config.yaml
intermediate_size: 2368
vocab_size: 8192
positions: "rope"
rope_fraction: 1.0
tie_word_embeddings: false
parallel_block: false
init_out_by_depth: true
optimizer: "muon"
max_seq_len: 512
Each number is 200 + 40 x the weight over its row's rms, rounded and kept within 0 to 999. Layers, rows and columns count from 0. The size before them is the row's rms in percent of the matrix's.

# layer 7 MLP gate, 2368x896, rms 0.0691, rows 1098-1169, columns 192-223
098,269,186,276,124,187,177,247,163,212,195,193,147,208,208,171,215,238,171,216,170,179,200,185,241,130,234,187,235,229,212,127,230
106,239,202,226,139,227,203,239,178,198,206,217,149,163,162,174,185,211,206,194,219,216,185,191,252,152,152,178,209,279,256,210,252
101,196,185,158,186,241,229,190,182,270,200,215,177,212,181,178,243,176,236,241,147,140,244,166,154,169,218,244,303,199,223,222,188
101,154,152,166,180,156,200,248,108,213,185,137,199,207,273,212,179,200,135,141,210,220,218,214,176,192,221,169,193,204,230,165,107
113,147,149,255,243,194,201,200,210,185,193,117,190,173,223,165,216,149,220,207,174,215,228,278,169,148,210,67,219,239,213,249,245
100,232,238,186,266,189,217,187,195,209,216,199,220,193,173,216,144,197,106,161,245,203,225,165,215,279,152,184,180,207,242,171,266
075,194,185,183,164,189,65,287,185,125,158,244,163,231,197,127,210,274,174,229,184,201,190,161,150,181,168,167,165,164,184,214,225
107,154,234,181,179,145,188,209,218,184,201,154,202,192,257,155,251,120,177,222,205,185,178,236,145,173,218,171,216,197,271,209,266
093,229,166,248,206,264,305,187,304,159,205,209,188,184,187,131,179,183,207,160,182,241,231,184,243,242,155,126,174,225,270,211,198
103,241,174,167,180,298,211,217,171,180,178,244,194,104,219,238,206,206,172,190,213,156,70,190,214,213,198,192,188,148,139,158,199
101,208,190,257,227,182,144,191,276,273,209,182,114,220,223,188,167,264,249,209,235,199,232,241,181,231,173,225,262,138,236,197,186
104,210,187,222,196,199,270,214,162,187,207,130,209,188,205,209,176,191,229,196,222,161,115,287,141,248,238,109,190,241,190,297,202
103,222,217,236,256,193,225,261,185,205,264,202,129,219,187,195,235,194,210,237,183,244,230,219,164,222,208,208,216,164,237,227,199
097,173,264,216,289,169,235,202,162,211,152,145,225,192,227,206,220,177,81,199,219,168,238,198,164,234,114,213,209,252,212,229,212
099,183,178,281,239,225,143,183,189,188,153,216,166,226,252,135,179,217,196,169,175,211,193,167,191,226,222,171,138,211,120,247,129
106,236,161,174,154,271,181,230,202,229,292,260,257,250,243,208,195,188,175,205,218,154,153,240,201,157,159,235,285,273,214,149,207
095,171,228,160,134,260,221,265,196,171,190,252,165,168,230,164,206,230,195,187,200,193,180,250,245,187,190,179,250,173,228,168,155
094,216,84,173,223,198,176,253,186,174,204,215,224,242,184,178,216,223,206,206,160,193,311,184,172,195,204,225,177,147,215,142,244
100,239,241,116,206,225,153,237,220,241,184,250,178,194,205,229,166,169,224,196,159,203,250,256,224,199,184,247,186,225,145,287,195
106,202,122,144,239,219,186,143,226,138,190,205,236,161,164,171,198,206,221,192,190,267,176,193,218,256,162,194,202,209,237,230,188
093,207,175,169,164,254,182,230,195,215,177,121,226,117,278,184,263,246,232,166,159,189,198,143,107,238,230,167,207,141,205,273,157
114,236,223,135,239,196,179,224,167,186,236,250,190,248,251,192,195,263,263,175,262,218,191,231,177,168,196,164,242,195,146,192,118
100,237,138,274,217,144,169,222,153,127,171,202,197,212,189,258,151,191,175,247,236,209,203,191,201,205,239,250,235,186,116,232,224
093,224,302,180,252,185,217,279,187,262,155,189,199,162,189,272,120,178,253,273,251,217,171,178,302,175,163,214,173,172,254,172,165
093,130,236,220,137,190,171,194,183,222,221,229,183,185,177,226,187,166,212,205,200,166,232,196,135,212,220,228,167,226,170,204,225
102,144,176,237,157,220,227,180,221,196,171,204,242,228,230,166,249,274,204,147,247,259,240,198,159,178,233,230,223,210,295,151,206
100,156,155,206,230,145,148,293,232,265,190,199,192,248,184,171,210,200,214,176,181,187,215,215,195,221,210,195,172,260,117,196,242
098,181,140,170,198,177,188,152,173,207,263,196,223,212,202,238,142,190,102,199,279,167,219,185,215,193,155,198,258,180,134,120,163
097,223,259,261,126,170,291,160,204,202,173,155,187,216,152,218,199,148,153,195,239,217,136,195,180,181,225,196,217,265,242,206,235
100,228,197,160,223,194,168,162,225,199,147,158,152,174,181,225,239,201,113,198,203,131,220,239,267,192,153,209,248,271,191,242,175
105,280,263,236,183,193,175,231,233,239,137,145,200,164,183,144,207,199,214,223,183,194,204,191,196,274,239,288,201,200,222,265,161
095,209,212,179,166,195,238,246,156,220,127,208,229,184,247,197,231,251,247,285,207,203,139,142,192,150,215,255,141,250,162,240,203
103,217,156,249,227,235,194,168,243,183,182,159,168,184,218,144,219,190,159,226,191,211,195,207,106,214,121,222,182,225,276,169,209
096,106,184,140,244,167,149,199,178,229,193,177,174,148,174,201,185,145,226,182,149,232,200,215,246,185,169,199,132,189,214,172,201
108,154,254,182,201,209,221,203,164,188,204,194,181,188,191,239,264,202,194,221,190,162,147,130,250,196,162,257,195,209,213,202,272
108,159,262,193,210,184,238,191,181,200,111,222,218,133,223,170,201,254,209,258,198,184,247,193,252,187,226,179,190,228,162,221,170
092,180,219,241,286,220,159,168,165,173,184,156,218,247,253,219,166,230,171,166,182,204,164,197,180,209,182,197,187,335,204,163,232
109,249,221,260,253,225,142,161,183,189,184,260,162,132,193,118,190,209,216,145,183,196,227,211,209,223,214,173,161,203,232,216,194
098,187,211,131,270,141,135,171,189,182,186,164,243,203,149,175,272,227,178,181,179,277,218,190,206,248,224,198,231,152,134,258,177
106,165,170,93,172,188,181,184,203,167,140,254,127,225,247,186,129,200,253,195,146,173,234,188,203,226,165,156,199,220,197,164,173
101,170,204,236,157,182,196,154,196,165,223,232,247,158,173,182,187,242,242,191,198,224,183,186,201,168,224,255,175,264,189,231,186
090,144,193,158,189,209,172,157,189,223,162,212,199,207,237,208,191,203,221,308,150,188,120,228,261,141,136,206,113,168,232,153,195
098,186,223,263,207,180,130,178,210,229,211,198,181,235,159,190,240,166,198,263,225,141,195,218,197,221,146,153,191,287,122,186,161
104,154,219,239,193,168,171,186,204,187,241,101,182,243,157,193,235,211,183,174,189,166,161,207,201,237,194,195,164,215,172,265,227
096,196,154,286,188,205,206,243,193,191,216,222,124,206,203,151,199,262,173,218,206,149,144,194,204,180,192,190,295,238,214,158,238
097,161,177,201,205,236,249,246,204,186,138,213,241,138,218,177,259,230,221,216,132,228,288,189,252,211,91,77,253,146,143,182,265
106,203,244,251,151,166,213,211,205,225,200,183,188,254,183,219,198,125,199,230,212,182,216,259,187,223,192,153,194,194,201,141,272
107,221,151,231,181,238,148,203,203,164,181,190,172,182,172,211,139,232,206,292,216,150,187,223,209,141,99,158,177,281,244,245,230
101,265,232,210,248,223,237,211,179,74,184,312,239,192,177,271,246,249,162,140,213,241,235,254,312,168,150,223,181,190,207,177,208
102,187,211,260,248,178,212,265,184,200,231,253,239,169,212,186,192,192,248,339,208,252,257,197,227,177,178,246,160,191,209,214,243
093,222,197,190,238,207,137,218,221,214,141,159,242,224,150,182,197,223,192,235,199,149,156,167,226,216,285,225,177,128,155,235,208
101,250,237,164,89,239,180,123,199,169,203,164,186,244,183,216,252,268,194,186,224,158,125,205,212,148,182,133,193,211,177,268,207
096,254,226,175,238,210,157,212,108,223,240,243,188,207,315,170,192,172,215,212,201,232,182,243,232,239,218,221,224,150,126,228,171
092,153,132,148,153,153,240,218,171,103,215,225,183,208,173,151,214,185,219,181,196,113,126,194,242,161,185,246,105,216,199,194,194
108,200,237,244,232,179,234,212,192,199,200,156,226,133,252,183,173,137,209,160,193,116,208,223,149,140,179,282,133,271,187,246,161
103,192,194,131,200,229,171,153,240,222,316,209,139,156,248,80,127,237,242,279,240,201,194,162,186,236,159,150,196,186,253,183,233
103,271,170,151,111,165,213,194,201,207,193,186,219,201,116,233,223,311,221,233,148,155,234,162,204,262,212,186,223,221,258,255,233
088,239,152,239,242,194,175,180,221,201,194,210,244,221,173,143,281,254,206,255,273,283,163,238,170,196,242,234,213,192,170,184,109
093,284,199,164,191,208,195,170,210,224,202,209,236,174,155,113,205,154,198,209,170,224,177,202,169,82,179,173,158,262,132,256,222
091,245,181,234,180,118,295,236,167,247,191,131,242,206,150,266,173,199,279,105,183,188,228,156,87,153,230,215,200,235,223,232,174
092,133,143,267,222,215,239,184,153,237,274,288,162,147,211,216,233,188,186,172,178,202,224,235,162,186,153,133,241,169,197,233,216
117,237,147,169,184,215,164,126,151,197,217,148,182,219,94,199,232,199,240,160,161,216,293,155,217,178,183,208,165,197,173,146,151
098,205,243,261,135,243,191,270,139,226,150,242,187,229,210,151,145,166,178,208,193,182,178,206,214,137,183,170,183,211,153,156,220
092,226,170,205,185,220,178,203,224,217,287,232,214,186,219,165,297,162,205,214,254,213,193,115,142,96,228,177,193,198,178,234,142
087,250,168,191,210,233,160,216,172,200,239,222,254,122,226,178,173,165,187,214,184,241,254,207,222,147,291,141,258,284,136,193,163
095,208,250,162,216,202,191,273,208,210,182,220,177,126,181,170,180,128,162,144,141,250,135,200,253,239,191,125,144,152,199,150,180
082,177,255,210,171,197,196,153,204,194,280,116,252,192,198,240,177,279,179,168,193,171,169,234,302,248,107,207,246,142,219,168,192
095,163,233,155,210,164,216,217,158,242,192,173,227,167,197,243,159,275,200,249,195,123,209,168,230,145,125,170,233,168,245,262,219
101,212,218,161,123,217,285,255,202,210,214,235,213,206,231,234,203,195,223,240,182,165,215,217,164,224,116,212,267,187,229,204,182
093,206,204,202,259,223,207,124,165,228,187,239,243,241,192,186,164,153,204,124,170,165,247,238,189,147,153,179,209,195,145,241,191
101,165,223,178,230,159,250,215,159,222,200,191,181,213,170,225,214,253,196,227,191,190,136,235,201,149,206,215,204,259,215,185,174
099,188,182,185,187,222,254,200,211,173,205,197,194,225,206,122,202,195,219,206,235,185,157,153,172,255,207,229,202,202,166,258,175
# layer 7 MLP up, 2368x896, rms 0.067, rows 1098-1168, columns 192-223
100,197,210,202,207,214,212,194,153,215,243,178,215,267,206,181,203,166,180,175,131,224,167,160,205,168,183,185,208,174,214,216,102
102,222,168,200,169,266,126,171,184,245,148,182,190,192,207,220,186,148,225,194,248,219,191,185,304,277,159,122,209,261,192,200,217
103,203,192,168,192,187,161,214,148,192,202,180,239,215,183,192,214,173,223,134,201,183,167,170,211,199,209,179,213,176,198,143,174
101,212,253,198,197,155,219,167,210,240,184,192,226,140,159,229,171,193,262,137,239,208,190,232,175,170,228,177,251,259,212,162,181
113,224,196,207,184,288,219,172,178,164,218,144,192,172,148,180,187,198,212,171,153,224,172,230,182,247,171,181,212,320,232,161,198
099,250,212,220,256,208,207,228,276,211,247,207,255,256,233,200,214,229,160,219,237,192,84,200,215,207,189,267,181,231,223,181,226
075,213,162,196,258,177,130,218,216,251,204,143,149,194,171,160,222,184,138,178,235,159,203,265,85,209,208,158,249,172,158,199,280
105,221,145,203,195,190,149,242,181,210,206,227,211,195,252,141,156,296,177,234,134,252,282,171,202,234,198,165,240,199,256,242,158
095,195,192,199,307,285,173,278,199,202,253,206,189,191,147,196,202,221,83,133,185,242,254,198,170,167,213,117,163,248,215,267,189
105,154,176,206,154,177,195,235,205,172,230,126,172,145,224,215,210,335,192,180,166,188,223,217,223,193,249,236,158,254,98,189,142
104,181,184,204,232,162,109,233,231,274,156,156,190,180,194,163,147,200,206,240,175,218,205,233,164,224,179,241,228,202,207,222,191
100,216,213,163,190,188,194,207,258,159,204,217,288,155,216,221,184,245,240,195,194,172,175,158,199,241,157,269,163,226,202,210,180
104,233,175,176,183,145,243,219,164,197,212,227,244,135,249,181,210,212,140,249,181,149,179,282,199,235,136,289,192,172,246,212,175
098,224,154,176,226,159,224,139,238,211,238,259,176,179,155,213,221,267,206,294,203,218,188,174,235,213,157,212,162,314,229,219,189
095,230,209,216,237,136,169,192,97,167,171,182,181,216,127,204,115,234,191,247,168,163,185,188,230,184,198,284,224,210,238,268,191
101,258,191,152,223,139,154,228,179,322,176,238,178,231,144,188,200,176,180,232,225,224,177,191,205,213,146,221,239,254,211,192,158
096,207,208,181,203,203,235,214,121,166,218,192,190,149,179,176,174,186,248,222,164,239,100,139,112,236,208,184,224,164,143,150,179
091,160,160,204,219,195,253,156,226,180,224,215,196,203,209,159,217,308,209,183,141,240,179,188,227,164,153,243,196,272,220,179,259
105,262,159,215,144,154,243,201,247,226,182,137,237,129,197,282,204,136,224,204,126,164,213,183,227,183,175,262,178,211,249,176,208
102,255,242,203,225,160,240,270,219,126,187,218,215,152,167,197,210,229,170,173,181,210,239,234,278,220,156,225,182,221,178,204,249
091,202,190,158,195,184,197,116,145,198,191,186,213,182,151,157,139,201,165,133,212,240,158,210,188,219,191,193,208,240,211,227,187
116,177,190,119,184,170,207,296,157,103,198,220,232,161,212,136,158,214,188,186,163,201,174,189,148,193,150,182,204,222,153,169,164
100,173,228,190,188,203,236,146,236,117,230,196,198,290,158,222,220,207,212,169,215,211,211,219,224,95,146,210,160,163,271,185,166
093,213,174,166,135,216,242,135,153,222,198,210,179,183,151,197,187,161,216,123,172,244,280,242,235,191,224,124,244,202,211,137,237
095,273,202,158,220,188,217,151,186,262,224,264,208,237,199,155,199,269,158,245,108,262,272,237,255,224,211,239,199,265,205,152,221
098,205,204,217,214,176,151,131,213,181,204,277,152,241,205,219,235,166,179,258,159,238,166,200,230,96,151,245,201,159,197,172,178
094,215,116,186,226,158,177,240,223,268,163,287,159,254,220,244,233,240,287,172,177,176,200,223,226,124,210,197,232,260,233,214,202
096,194,164,231,202,148,198,165,266,121,233,134,176,181,172,207,256,203,159,182,200,196,191,159,256,198,196,193,205,211,185,194,212
094,252,186,169,128,216,176,156,214,234,202,189,291,258,210,235,191,248,209,328,193,126,233,193,211,149,135,170,156,197,157,202,187
104,194,184,174,205,265,157,138,213,180,252,219,97,205,202,189,252,205,163,87,255,235,275,210,189,187,247,288,211,187,215,193,229
115,201,236,290,265,219,217,242,243,161,160,98,241,227,211,121,248,161,191,154,212,158,186,206,141,207,185,161,176,244,192,177,226
092,146,142,172,183,243,204,192,227,215,287,258,164,229,215,198,168,183,200,220,146,134,202,154,214,272,162,129,224,247,162,215,209
105,145,277,188,169,278,197,190,187,153,283,210,225,227,217,194,226,195,173,235,239,121,184,204,201,217,179,263,214,178,96,236,162
099,132,161,206,141,178,209,156,218,147,183,181,185,163,234,215,158,85,209,159,187,185,187,235,234,231,279,214,238,233,191,209,240
109,212,233,199,174,145,202,225,173,123,224,134,228,214,144,264,232,209,244,209,127,185,168,206,237,235,185,150,152,243,135,193,195
110,190,81,199,244,224,218,166,210,187,196,184,239,291,195,189,186,197,221,169,177,159,185,169,250,247,201,157,187,246,201,243,204
091,165,225,112,255,165,185,251,106,226,179,217,177,185,191,178,201,174,176,274,195,182,234,213,155,229,196,204,231,253,206,211,196
107,181,200,258,94,246,191,166,249,248,126,152,260,203,218,264,236,167,258,226,197,220,180,215,188,70,175,161,201,196,145,167,298
101,221,195,169,152,179,110,187,216,189,260,196,224,211,214,240,161,196,246,217,205,173,216,213,252,187,203,158,298,191,244,204,215
106,221,137,171,120,206,86,94,171,146,165,240,171,209,272,228,182,194,189,115,231,180,140,130,196,205,222,192,205,221,134,173,243
101,306,174,118,236,168,227,186,155,206,188,135,179,145,266,247,215,252,211,209,200,165,192,198,174,176,222,159,165,265,226,154,211
090,128,177,153,169,216,282,252,240,150,224,219,162,181,209,272,200,164,237,205,165,210,171,220,221,172,234,216,168,204,195,202,160
100,210,256,180,217,144,152,184,226,211,188,229,221,180,244,136,321,203,108,249,219,157,157,268,271,205,198,180,239,299,205,196,257
104,226,132,172,225,187,231,228,199,219,247,178,244,200,62,195,203,225,203,248,256,223,252,232,174,240,260,201,268,163,236,175,157
097,196,211,205,188,203,201,167,192,268,169,218,139,171,209,199,247,174,143,156,136,164,140,255,188,229,246,231,205,270,166,199,201
093,228,216,152,172,205,263,220,202,128,89,189,144,205,216,193,180,175,151,123,161,253,175,144,209,193,154,169,206,157,159,124,251
105,260,158,272,124,250,172,207,233,202,200,186,198,207,186,185,239,193,222,168,192,196,243,120,298,226,226,135,152,231,160,258,229
101,163,285,234,178,142,239,219,201,234,145,196,232,204,244,146,157,156,224,174,165,249,181,210,191,246,264,186,267,170,215,202,243
098,220,194,248,253,190,261,201,168,204,151,203,199,218,226,197,321,167,178,188,158,203,215,143,251,158,166,180,194,203,201,163,209
103,221,248,158,252,217,180,200,208,230,201,242,196,159,207,182,199,198,229,92,211,150,201,175,227,268,127,234,165,186,212,197,164
094,114,160,213,194,245,246,212,239,192,154,173,152,171,125,199,195,235,248,210,200,112,214,258,199,195,181,189,156,238,204,276,137
103,250,238,151,276,213,195,205,190,212,147,263,174,200,127,191,123,197,187,186,211,108,224,187,156,103,206,188,250,201,231,154,208
095,217,149,196,230,167,207,161,224,220,252,179,216,188,259,145,134,183,277,218,171,160,195,151,163,210,259,241,191,198,270,191,235
091,228,270,203,230,239,222,143,205,202,191,235,218,134,220,212,185,236,154,217,269,191,272,232,131,199,227,198,290,241,159,160,213
110,203,245,209,184,135,194,174,188,211,138,240,201,218,191,176,158,171,225,170,193,235,294,154,186,146,216,178,174,121,217,230,222
101,240,140,231,115,285,195,189,162,170,162,152,251,221,233,249,157,185,210,225,183,188,259,216,155,197,199,181,241,181,252,187,197
105,186,159,165,265,191,223,231,136,216,178,170,177,227,180,196,121,222,210,250,203,176,179,214,179,176,200,144,189,251,236,274,227
096,151,209,147,227,213,196,177,202,142,173,181,179,194,212,223,236,168,189,224,183,217,201,179,225,201,213,167,259,194,219,179,224
094,187,201,226,247,193,212,171,151,175,198,212,155,246,197,248,167,177,262,229,181,229,269,154,214,214,200,235,215,264,174,212,134
097,185,233,176,264,192,181,239,138,229,228,182,161,112,164,172,183,171,191,192,179,184,216,190,172,195,169,205,239,214,200,214,211
093,208,181,154,172,242,180,180,190,156,206,142,168,271,151,201,206,228,216,293,196,174,159,185,297,215,145,199,241,203,258,217,210
118,180,180,173,147,251,161,166,185,224,197,194,290,202,217,217,257,210,244,191,238,158,162,109,221,201,212,171,252,254,225,216,238
096,181,154,182,242,203,230,149,137,208,243,193,118,229,119,219,239,179,228,203,165,171,149,190,210,132,217,154,217,244,186,262,249
091,191,213,233,119,251,274,141,190,194,199,197,157,94,207,239,123,176,159,184,62,199,151,162,182,225,257,199,157,181,174,165,269
089,210,193,200,225,215,213,151,211,162,138,174,167,219,191,137,216,151,210,158,142,148,252,134,155,166,210,185,172,223,228,223,222
097,190,187,233,220,222,156,185,177,223,173,177,179,212,244,227,186,232,223,162,202,220,160,110,205,199,202,169,171,192,154,113,188
084,230,173,162,132,190,170,251,250,213,131,193,193,186,184,210,246,110,224,263,267,256,188,258,153,154,148,241,175,177,198,197,234
098,200,200,179,229,209,170,245,164,170,260,202,186,193,202,303,178,229,140,233,242,223,209,222,238,139,174,187,164,211,210,118,196
101,255,187,245,223,169,197,230,236,222,222,136,177,196,159,238,147,218,224,220,167,209,150,215,213,233,220,255,186,234,199,259,180
093,225,201,154,226,173,157,171,169,199,148,192,180,176,188,203,214,186,190,205,255,323,159,211,209,276,131,259,189,189,254,207,174
100,215,192,151,187,225,199,289,207,163,189,270,292,134,219,226,286,207,178,144,156,159,192,139,218,220,191,227,194,152,188,222,180
# layer 7 MLP down (transposed), 2368x896, rms 0.0617, rows 1098-1168, columns 192-223
099,216,268,254,200,153,163,219,199,175,198,201,186,171,204,172,228,253,201,191,234,224,217,171,229,203,224,238,172,133,264,216,123
104,246,217,153,141,204,224,116,233,162,198,239,208,219,186,321,246,213,170,179,180,228,160,156,262,186,156,225,208,199,222,95,124
102,155,215,216,286,225,197,104,181,228,226,180,199,179,187,209,189,218,161,186,165,149,257,246,233,182,166,132,193,299,202,155,190
102,196,220,190,139,217,199,254,238,190,197,201,206,189,162,158,171,201,220,194,121,160,155,226,198,227,225,197,244,232,170,226,152
100,92,227,171,211,237,156,133,216,256,174,214,118,202,211,215,184,197,231,190,121,216,202,140,252,193,227,207,224,219,210,168,192
101,258,105,227,219,161,227,155,210,207,216,231,225,187,231,167,150,249,160,198,224,160,164,260,241,250,184,172,201,195,192,203,209
081,266,195,105,164,237,203,198,223,194,202,241,86,260,193,190,263,141,245,212,264,150,187,242,233,168,199,206,298,132,231,201,215
102,251,195,212,187,160,263,169,161,160,184,187,171,233,248,148,212,185,237,231,271,183,216,140,191,255,313,190,88,228,232,205,156
095,179,171,216,161,291,183,180,235,159,193,159,167,144,223,144,225,212,201,197,139,150,273,193,298,228,191,267,161,192,189,220,220
104,248,194,230,203,178,138,145,105,127,163,179,190,241,148,208,165,140,222,150,125,304,194,199,273,192,243,235,254,164,181,193,213
098,171,200,150,186,159,222,240,172,306,203,183,153,139,251,203,218,271,189,210,225,236,258,206,224,213,141,185,167,217,221,126,229
099,278,206,211,256,194,195,188,230,183,164,293,237,259,179,221,274,229,174,140,125,203,200,250,139,154,176,249,205,176,202,191,274
100,248,202,277,225,137,215,257,196,255,143,261,147,247,265,134,227,218,211,235,212,219,205,172,238,220,185,194,171,150,136,164,185
097,231,215,158,144,144,128,225,271,231,263,187,202,252,254,229,269,198,220,289,118,260,185,207,213,179,243,254,204,237,259,164,279
102,239,178,175,129,194,232,210,207,162,200,222,201,195,250,239,181,200,192,200,175,229,182,159,182,254,191,170,203,211,208,143,180
104,190,212,244,212,202,166,246,249,239,181,262,266,374,145,233,168,132,151,158,196,267,219,222,216,188,170,171,219,152,192,222,190
095,221,238,219,192,243,254,177,118,199,240,254,152,231,174,125,166,131,219,169,130,210,233,189,196,164,157,193,183,153,176,163,224
095,248,204,169,187,223,214,155,189,266,231,176,188,181,261,226,158,211,272,160,278,177,215,248,117,212,248,159,144,213,242,207,209
101,214,192,206,215,256,156,155,155,246,178,157,202,241,281,237,201,164,185,255,198,177,231,245,220,196,175,206,171,158,235,127,240
105,216,200,147,238,232,165,227,166,124,236,252,211,210,156,196,140,194,200,201,126,150,194,226,238,200,152,143,128,269,200,180,144
092,166,182,229,259,211,188,218,194,264,183,233,237,219,145,243,216,180,162,196,148,214,126,206,237,137,275,156,247,279,217,213,217
115,184,191,181,256,206,206,273,189,188,195,217,249,101,282,191,200,276,153,175,139,138,201,302,207,200,272,166,191,232,157,198,184
099,180,219,233,255,225,238,103,209,205,221,154,164,191,221,211,235,176,150,185,197,262,203,182,123,157,150,186,158,232,238,188,185
093,190,254,211,195,233,215,168,237,195,196,180,119,223,260,168,70,217,265,183,220,102,246,237,152,240,125,202,258,178,166,199,302
096,234,247,203,203,157,222,210,145,158,222,233,163,189,248,192,216,296,272,180,195,137,217,164,214,237,217,204,122,234,174,213,194
096,220,158,175,197,158,220,197,237,224,180,281,148,206,188,169,218,227,223,260,182,90,179,229,128,143,201,197,135,204,184,215,196
099,273,153,229,151,191,244,242,215,270,189,205,262,176,189,182,214,211,184,160,211,142,93,251,191,160,201,183,244,113,201,195,202
095,151,195,168,154,180,243,161,146,161,190,199,218,233,222,109,179,156,130,179,180,236,195,181,210,169,156,196,117,248,163,180,183
098,227,212,204,240,207,215,278,234,212,210,273,242,221,206,134,180,231,238,219,252,167,236,264,180,183,195,138,196,172,215,229,280
102,206,176,158,177,225,204,174,126,204,244,180,182,182,242,218,186,215,162,239,260,197,258,273,99,228,215,300,129,177,194,169,128
108,223,195,204,236,191,239,202,189,154,156,246,235,223,241,155,166,255,237,170,254,226,190,225,181,190,158,195,193,220,245,140,208
092,183,147,151,213,224,228,226,174,253,243,118,166,225,195,189,256,175,217,190,169,180,174,166,152,225,192,210,156,246,193,168,157
102,230,198,165,229,209,246,177,137,201,243,140,96,237,228,187,139,247,191,149,217,242,214,171,239,255,234,255,190,175,286,185,223
098,193,208,207,188,221,210,130,185,200,210,204,235,147,167,161,205,204,260,196,205,195,226,225,187,187,177,237,177,210,245,168,153
106,215,200,150,225,201,176,267,216,230,180,205,191,191,147,221,186,213,156,126,141,182,120,195,198,159,302,195,132,210,170,192,193
103,190,166,214,204,175,161,170,183,216,201,245,158,143,198,182,201,200,222,191,265,171,182,199,150,126,195,190,112,254,212,179,148
092,231,255,163,177,249,189,265,251,303,236,198,173,220,243,250,156,144,272,177,163,185,176,256,233,215,247,245,204,212,215,206,205
098,191,213,223,236,138,167,189,184,242,170,221,146,221,201,236,214,243,126,222,178,216,217,140,253,182,224,236,210,225,224,146,198
104,193,196,174,176,232,245,212,118,152,210,200,112,155,171,182,171,221,218,201,209,184,153,228,207,200,227,242,194,174,162,221,242
098,268,242,249,152,168,216,181,173,236,310,228,188,149,213,215,237,204,197,156,216,172,259,220,231,216,222,230,192,221,230,180,237
097,193,130,219,168,207,185,200,192,216,204,131,208,164,289,182,193,167,134,171,252,133,256,124,241,219,211,154,224,225,213,200,149
094,201,279,202,222,174,315,190,211,137,248,203,160,208,120,233,129,193,183,215,208,255,242,229,216,173,196,104,247,153,266,204,178
104,188,223,199,237,190,227,209,128,134,241,214,189,207,192,223,207,154,218,198,190,120,214,202,168,215,168,207,234,160,295,177,202
104,228,219,155,240,257,217,229,212,167,298,169,190,197,138,189,181,246,233,198,214,204,134,222,273,181,177,292,197,165,304,126,155
098,203,185,174,164,203,136,101,157,179,206,209,195,195,73,299,166,169,174,191,191,157,167,131,166,245,231,236,161,240,184,158,163
104,149,168,235,180,159,155,209,179,240,216,257,166,201,209,189,119,173,132,226,179,254,329,216,188,266,190,169,205,159,121,208,205
106,208,272,167,212,201,191,221,262,200,104,261,180,235,241,224,181,197,207,220,197,194,178,161,240,227,169,228,152,183,221,234,180
103,201,240,182,206,129,204,196,208,258,270,246,226,275,133,198,237,246,228,169,198,225,240,208,187,155,220,208,204,111,166,181,222
099,135,178,211,233,200,249,270,125,143,222,225,184,272,163,233,243,185,126,197,287,235,230,193,205,185,263,187,208,180,215,171,257
102,203,245,243,171,268,241,272,188,231,180,256,229,153,127,239,227,264,215,212,208,265,195,145,266,271,210,193,162,198,232,182,208
097,209,149,186,195,182,211,192,233,192,173,196,244,133,216,130,157,210,146,205,219,232,212,190,257,227,236,230,207,134,251,226,205
101,278,148,226,338,185,162,172,128,150,195,293,105,195,155,198,223,254,147,209,227,190,235,208,185,221,173,197,235,197,193,191,230
095,148,186,184,191,194,217,135,237,191,279,168,305,195,184,188,205,180,240,213,195,139,233,211,241,168,142,272,254,172,196,216,229
094,241,240,198,220,263,144,143,158,167,186,220,215,286,225,189,184,198,308,242,202,194,161,179,210,251,230,105,263,194,120,184,196
107,234,225,201,179,123,174,232,240,230,200,166,213,216,246,159,172,246,159,243,199,227,205,57,182,198,200,128,263,215,277,211,195
104,253,197,170,202,226,225,197,227,173,206,183,310,176,206,181,234,228,237,211,234,253,211,185,207,160,196,277,248,189,252,181,191
103,253,171,125,167,166,208,209,205,163,225,139,171,231,192,167,153,235,250,191,227,169,150,208,223,162,168,210,215,176,202,237,175
094,177,174,149,202,210,114,141,191,196,200,192,182,208,216,188,198,140,151,186,161,207,200,209,132,228,263,172,218,200,225,135,245
093,170,252,196,182,236,211,240,263,194,207,149,136,208,189,155,216,205,251,227,200,289,192,222,149,288,178,247,177,151,197,251,149
093,216,224,156,229,247,178,200,185,202,185,172,198,270,149,302,177,250,262,118,223,177,146,213,228,140,144,164,192,302,239,281,204
092,242,175,250,146,195,145,164,238,219,202,290,302,231,207,217,197,179,249,206,180,209,154,144,218,244,220,170,231,223,237,189,242
119,171,222,146,266,168,160,219,181,195,147,122,148,278,266,157,208,210,258,264,237,235,174,104,212,158,235,182,212,154,217,201,221
100,172,248,292,213,219,162,199,227,136,219,174,167,241,139,131,179,187,331,242,191,192,152,151,164,244,176,250,183,172,157,254,192
093,245,247,238,221,189,209,200,147,219,196,290,163,176,226,117,254,222,171,233,239,161,224,148,244,212,226,173,213,185,259,204,246
089,214,148,205,227,264,166,235,139,200,200,172,164,193,328,171,317,203,163,148,188,248,136,247,248,232,226,247,155,174,188,236,223
094,160,211,143,197,167,178,220,216,185,230,252,226,156,218,209,216,218,207,140,157,153,198,235,223,181,208,248,202,193,151,161,173
090,223,165,192,180,180,168,157,195,215,172,203,181,244,173,177,131,110,158,240,199,138,228,229,177,234,252,260,144,213,225,186,250
097,207,239,181,160,204,289,120,215,231,204,235,158,240,166,211,126,225,215,186,234,183,253,251,202,55,223,262,261,197,188,227,195
105,264,231,215,281,206,180,233,182,178,202,150,191,190,141,282,183,208,246,205,253,160,222,261,219,215,189,214,148,238,189,234,188
098,195,146,175,192,106,144,207,280,191,193,226,228,214,292,215,201,249,113,242,146,220,184,200,194,187,162,157,159,199,196,204,193
105,183,172,212,208,209,175,191,249,196,191,245,238,246,236,175,256,275,226,142,211,221,174,256,249,341,252,260,187,226,290,161,228